{
  "n_layer": 19,
  "d_model": 128,
  "n_head": 2,
  "n_kv_head": 2,
  "head_dim": 64,
  "d_mlp": 512,
  "vocab_size": 1208,
  "activation": "gelu",
  "norm": "layernorm",
  "norm_place": "pre",
  "norm_eps": 1e-05,
  "positions": "alibi",
  "qk_norm": true,
  "attn_scale": 0.125,
  "bias": "all",
  "tie_embeddings": true,
  "parallel_block": false,
  "init": "orth",
  "init_std_qkv": 0.0712,
  "init_std_o": 0.0115,
  "init_std_up": 0.0712,
  "init_std_down": 0.00577,
  "optimizer": "soap_variant",
  "lr": 0.00501,
  "lr_mult_o": 1.55,
  "beta1": 0.95,
  "beta2": 0.98,
  "lr_head": 0.00876,
  "warmup_steps": 82,
  "schedule": "wsd",
  "decay_fraction": 0.625,
  "decay_shape": "linear",
  "final_lr_fraction": 0.0,
  "batch_tokens": 16384,
  "seq_len": 1024,
  "doc_mask": false,
  "train_tokens": 108800000,
  "steps": 6641,
  "dataset": "wikipedia_en"
}
Each number is 500 + 50 x the weight over its row's rms, rounded and kept within 0 to 999. Layers, rows and columns count from 0. Numbers have three digits each. The size before them is the row's rms in percent of the matrix's.

# up: layer 15 MLP up, 512x128, rms 0.262, rows 388-471, columns 32-63
# down: layer 15 MLP down (transposed), 512x128, rms 0.283, rows 388-471, columns 32-63
up388 092:438468433521503477459464542447511620483552485518455474510527494452354564500479557460511400436530
down388 089:533496504576570550502549533556485519450554535405572493492403472453579483421440492537456549483522
up389 097:520543532550497517390440480477500542488441451581528512528486571549463490400605511494516477477482
down389 114:488587499427496588494428502484555453508437453454518576486518406525478534649470650483504620452521
up390 093:426553458499471504477556457411521452453497527456451579388588448519439519430549381565523526490523
down390 102:477555482463498570526535540556461504481404393556532420499447497489490489464538472499506521515481
up391 103:630494456524416449435526477543537417555514547462421516452557509620527406495475512473465484579531
down391 109:493527460556532532388482521456449489544483444536546472471523498495488457526537435561528514546469
up392 114:429468499421494414526545519522595392443536540465422421515446536556480429494540492543468503486475
down392 101:528539443568535453493459411531551596560480491571583512499545475518442498597427597480564483558376
up393 093:493472447590511531507544444570442437486376522516474529519562519562487480484512540481578477496427
down393 100:478495530490532516422503517573467464531546597447431525584523510410436488487581537458421451511511
up394 104:481553588538505485547491556475566481486465489519506441417496534541514494446468595488491496579555
down394 097:462462582489446510427495482467551533433490547512504474473486526491528508505485457428551592486523
up395 110:473502506420513458507606406476538461515413519494449446513535492562482497538455616507508536586443
down395 119:526463521398546465548502570480476547438468471624511533421421494555525475484426571504450471443482
up396 112:516405430515500524506451558506429455524464456462529453530508576475470430522459503455477577526516
down396 107:467469517460479478452437484473479526491498523616477492482469465518562528420503530579461488483563
up397 101:440463549546442450478550501580543540555389472486505538524481569501581503524528577597536409626558
down397 113:514517500496497542498428537571517504553440493420404448499597627476542458507505443503497523536521
up398 115:506529526507497466611486524469447450521525513485547447463407409417502521451472488544496474508548
down398 102:450524489544487495594589414493564554542506507552513462490457464573484527551552433532606458492512
up399 097:457434453544482438522460434568498381491530548416471443487543545509598455451502427544457541517480
down399 098:453478473468413532509562497473511464516523434425572539464529425584559551521581477431543586464544
up400 101:503474490469403489566434485518498537462421422372488547500544510468519523491573588436506537516470
down400 103:487465512494519403506487477446534516493601493463556541530545499526585479552507507467534488533470
up401 096:517509522430481502524513425536511511434598545519483523483490363400439527416489470519503429444507
down401 093:525473439427521392582525547441516511467635422467526518508365433516549523488501477501516446573486
up402 101:466440433466476553563487444558424548478445480376416419507627417557416491507536508553452425494441
down402 102:474424473482500531495581516388579463525589494513401473574548505602477434562457493513485527439490
up403 099:487504423577540456456392539460501460539469545474555457544423567558495438494531556502484534527541
down403 095:564448378554425450490517448444570599520582420391469496471436556432407493574443491561549470521582
up404 096:545527541553463511382505536518493501505465559432504455470486396568460532499564482533480425534525
down404 096:442553392493586539510482504455497611470566428506467479554504513615574435513464515502427480528505
up405 096:506494438414419534522502507542472465431487386434515521424482571515545507541495607545506555477529
down405 097:557519567465475504484482457443478525500493455520510603520481419448532506383521494517532428438535
up406 091:453464501538559489524598370422511590517478541483503472489503467482513555528494618542506383536623
down406 100:391565568489525522567581395521499463558487406477563462532483495570517486521597545482514476527446
up407 102:476491503543447426501476561565526560564608499483485534517627516450498554540500507510485465557487
down407 099:474462533499424469515472475499471450479493458535506459463526440546534487408450483532485486540451
up408 095:513425495524473582492496461546502511502516438423486579526512567485535461441508427517503479501565
down408 093:430531548423528539490459550534365536514541440495583475513470539423555446449462515472408484552520
up409 099:494508410448447459453457401582588498542514427453431475558561547554446522496454537494428519460480
down409 100:492438574669527458516495553470529519528498482567426481395491466503455464502398442520476500392443
up410 099:476427430449495601448558393514555528496501495564649496494550496570400449427459512529636491529530
down410 098:520512506448404439544412539474467525520352567489534448572509534555477541537618466410552464524513
up411 096:537486507481529516481503539514464534535570526481490522478436567508519477466510541499492538547512
down411 096:440478539477525540459591428443467542497514530444520588543588432500516534482447497457503497468550
up412 098:415469485482567429506511543522605379519477502546470438544535538516577566348521506423540519480454
down412 105:527501414523595436509397548517438521513550473513463536498487487534522547429449396502498488522501
up413 093:587528502346478498480472515512540464552519405442430476573455456423586540518573641408531544562442
down413 093:544533414562469453516464497433564494458497412409446447457535502492390586552485551433414497468515
up414 096:512536460550554549487478467494493495478439515445423584510531555431434402468498482485522577514543
down414 090:525429487486465453542532497419517527487572504487491450445497508462457487509522456563386499468483
up415 102:484489569489463518500463559509454514457523514503448404468501544439498453527541526523450480598400
down415 093:497455563512531489450526501476531482494465490490499541557513481632555466509637520487475480544540
up416 102:480560467533511480533422545524538472521431495456460492512576525476426523485499469441463436540543
down416 105:425545494572515526593416543475443569447471526540573526495544544477445488517587523381502513481466
up417 096:475547536545484476550567515487524571528438518377536432515453486584420521500544496462434560520452
down417 101:465480524523485485557458593553513578487508553494585461515475536515433551545516508501506498569499
up418 103:505502466451453483532535507424527394522538514477469458447549532576427554464512517427487484543494
down418 100:450457508487483440545541531544494483493499636543580535508542591496487560519479498466534514551544
up419 096:428448471453512509445495534495577553488466533549543472444449526403483526507451484486482488514461
down419 097:548428486462573490459477503477467353610565411499499397498457536593480467431486509483506457438466
up420 089:567451528454506525416404474452436445458566500485475469545563549403479498573442566527589489441482
down420 089:534507523486420484505618650483485498504431531430461450490476501586496510457486466494527519535495
up421 099:498507466505385489499525528472532537524475568452485598396557515537444525563558477533509448523465
down421 106:524482502460482426532624473548517566524407509601555490434446458468551529471439444501543408640480
up422 103:504450452445512460464512529492514534518487505515506531426496453548428481557422522470570496554470
down422 105:520492439459532474599443482433479478521463481558581509429503511486512434536513543554518525436541
up423 103:515528521589457515492458404465527497548428552490463582485474590432495477510466508463501497492447
down423 106:482504461536432503472464546379464529516462506481494521485537550449521415555492504521561577461523
up424 110:508510507449523468486433537512458493588572412467485540444470452465440501437487561569517457458540
down424 103:515577505530428464501430445517518499440498451536600503581454556441534518530570404534591485535493
up425 094:518533452410454483573435447468517462465427544574471543484507498475480465530473525518509471506456
down425 098:491470427444461418540478490441565407462412541514485498485542510606534503574468482527505566420601
up426 101:397529527402438495502507521436443527572475594448422484452520531450442425454485507528444518574549
down426 082:469575501490465538524528439420494516566501505480533475564519445483540491432579552523461495437545
up427 098:434583481500416561502467559456555516478414540437491431565519605383472470360511520550536473510435
down427 099:554496549485462487513453467412555477504471536539516534537544422484472539498483448555472530500567
up428 098:432554448480567554453425483562522466539647532494445573567485506588437514488493607531493483482518
down428 103:456414468374532470491511496488502517552506474521512567437550499505487519615461480510502430447477
up429 095:569489508525358461467455564558486493440538514469446535450494521466541497555540558419485568532561
down429 100:504606520443508552484497558450558524493409536472409543507420378536568511452580483503480466556540
up430 102:491487397489548434480451472477566456593529488468598525564459531523563473553580527488475467513617
down430 098:526524434474522526450514411442502490505495524562557541512523549588592448475543570479509414516523
up431 100:603505555457459486451532508491450472484485545506496484460459544473523455531488480561502536494468
down431 104:542568410408628472505465555540525550444516499517462602483496552497514445501485505466542476403483
up432 105:354490471539458463424501510491516546491471563552379512544521571476500455491468495519469457595573
down432 101:448524556492538496552488556484528462609516629485554547535445604510531465501532572503433395546506
up433 091:475512521509485513435500451520457502483462534524525431415545542395481526552630502480537498536494
down433 094:500456451381529578492603475497422545524517513554557491544563498586602535508572507462425354526550
up434 096:510467420434468482479527545605592521602534488470571511571467488395457457530452476483529533454467
down434 097:545406428479530536551542520484401480485521476472533495482518493474464562500459518542630420619550
up435 098:498514498504472507485519530491547534542437445467469501497460461534600495461587493484333508573525
down435 095:495560439490463520537536498519458601412483519534441599442516531465511461472524518518479459394534
up436 095:425530504491506528418493483490585566516494585549446560577510552465473567457483504497523444549486
down436 095:573514527474466455489471425602437497513447453583562548503564531498544461605611493498447514520535
up437 093:521421470570491473522526548596533532523513441497595515611477491470492495436490467559529462487499
down437 097:545482450544478487474529472451496541543487525528561469508495451563556405547522518456507528611376
up438 098:604530489569535513523540452546584556492512476425491524478449531395449540441498621517500541491445
down438 101:443533494445564520556497459540504549550488415415444545441479536417445527576483518503525480533520
up439 105:544419575555479547548471457570509429465505522595473483550510499541438519533505495518474483444522
down439 107:537519473536505572428483517529512464478454511457510487537492381567451423422467532566523484515497
up440 099:557527470543350545462553422528507531505575518507554487523503566511496530557483518489425444538614
down440 101:441534517727553526473494540460491504495450453421456537565516491569529391469529474534501472427421
up441 103:570541532486460496441417498490538478433456453502480412500434554456546438510579518540467445450517
down441 092:493492518494436513560476496564570485513524523472486523400624571420483550476564534452413446381451
up442 101:514496486479519427548411513608443478553494503535382445524451563552404574584572568497511432475515
down442 097:459411440554492508509518485436472485525572440519455543449442472498524418488500506492462483475595
up443 100:594470422503464461567515512500528498454524452511524585540443497382428458513550501577511549500575
down443 097:463629455453539407598543553508498527449465566505571499457396451485489442502481498467463471522518
up444 105:478498443604519508523486595562448443511500494447549495378491438538505453530561519453488509578540
down444 105:485472459561456506501579472496480513534513463546475525532562484463486446522510437558511562402530
up445 099:474497570565434541497579505520453555496505464516551574521546506437485506561521499464518431502444
down445 103:512423500546490526593595484439488471478440550507486559510449473485428563524402539491616516531460
up446 102:471486465493430418562472445572495480400444490397518518555482476486503510474489495510378475584553
down446 112:541454499506540390471459485513534515550424545526352592583524441462495556493489524411463450552537
up447 091:435472542582448442572439512482505481518469566478430411437476512545523518473443539511529479484467
down447 090:476428549507452459476515567468416469457503415533420582489514449510533457492550526511624520473502
up448 101:484502506539486495423481432566542523544436593503485493508478515517532600445481540579488393510460
down448 103:582463515456575438529486406453472530450517479514495451477409431491500496580497534485566441415520
up449 104:559552456492482512568451545588459592397559547512432463607491500543395470519505423401542516520442
down449 106:502504509421415552541556561562604565428509498548511526575491516491491483559456483545517567471552
up450 105:410480495467529484514515495367619460482507453526527525467504462531430525558595498524517451453409
down450 102:494586587596465569526490455427431552421617517528403491499566564505480514558487524465487463520471
up451 104:440498398517485576553437525474530617482468504571459367501498498554564457479477548571489452399461
down451 106:506442496481507513539383456551538505531500506527475493474575465464457470584595476460591452491368
up452 095:498556498505496523513569421500416446548396463506494418525504474446456499448455552449492517553504
down452 099:628512508479508517448477555527548526543519525482570497559532473466563480496473511531500510580464
up453 100:469489501475508528478505512393656474473507532523472504444532552528436402456548577443377494506515
down453 088:314461505520543532465510516585525488512502472533498474541516573448470420335496424567472458507543
up454 108:473472482517532511439423502532548460620449455507409534485459584373479538471444470507410469525518
down454 092:421381484451525486440419552509582502581530475513435484485556465489435541445437530486523500518554
up455 093:477528489479503520358552517550501539439431463567508577659463552553477455469562488565506528442582
down455 099:468463488483513463606504574574551599497605476442523534477478511483559488388420549495471585438541
up456 099:498511541439531449455479457523483577498465556525534546484386537435496546445567467598444520468551
down456 106:591529537565500447549457437497461433466511556530530508574466496494399453433538510515479555526420
up457 101:525531480565474503466462473564599509477389546486497485503410531472532483482554560541482582472543
down457 112:549519482486488408479509561465449456423502536460482423507481533479539447517512481503574547575544
up458 090:496470495531540445508526578605501545492522373485431471437518571493515502375544572562439527475515
down458 085:517429583504482441440488452564478460497457436553498416567582451487476487502532413487485450546510
up459 110:475497490588335492429518531509496580456524549500582531507576483503525524538486594489480490513511
down459 104:491412386458562469464385502481595538421552440482514524513510397492473559528525508427473500513455
up460 098:454431460542494546454472476526446408486402513556590452562495438493516443526471478508483544423619
down460 103:531613443513549558356408515539479497514510441462479541492544509528497450544478530529528494457579
up461 104:444494491486461357564533442460474452469440385479561504451343495512477457539433504556443588504501
down461 107:350529428492483372572525506457519555491469475430461476452580438388546486443515467465408492417519
up462 109:506495553517435502463576532462410494469537476447497547445577473453409502534521528480460466566484
down462 101:445519510489492492502481411490425496432549590536459463564471577412537503543435457501460456585508
up463 092:542521428458504451461430435549560474470507460423530394441498530476404471465607473366516472437484
down463 105:511497566486493543465503498458540538481552465554528546517515494481432433581517404527471542476494
up464 107:535458454486540453526421531463559484446523543519492557490596454521429408476589598489498494449485
down464 108:561515537538571514547450474562498504438501570534564454550520542521528495496465406540458482587530
up465 100:545423504500457535483508530474454505455456546450534487469522490546474537481520565426454535481530
down465 093:501525547571476531549472473469487472533422607512552487542445572378516510490534489495564501438492
up466 103:500512440462540433535581363491566459475469578536509472577578512594487478464549489504468448534515
down466 105:528639461500559494498593430587550467462542536481482484512524542551594459504456657446461555394545
up467 098:396573521558477479497510454452487508488473578525573509462484524478509507505473451525431492486570
down467 102:504559533515529459522453480559473428459470528508614429486527589515538497495482486498463484421497
up468 096:421447583502496492478532530570437501504446552513485497516440522539472595446554492500468534481465
down468 101:422553507554486533369503529508558582546652481487537538551449442550448443547485518500548471449480
up469 101:503424385482491518539512541594578559508498527472551481455604456498471441490487520491500427528533
down469 106:563464572520467529431482515605444483507552483549504466543475549503496469508484515448561524413435
up470 089:564473520547499500530487439516471520532531499547485449537557591507485576519575449510428500513479
down470 095:453486502513462508439478487504477545529388515555438542533483503498467453476492407503586473541490
up471 104:537454479448619374505435494495474473445473555550492498430491421567417531522435534477453472478434
down471 096:443541543514488573485428407534537537534471470463507531540567576439459439455557521576495475522494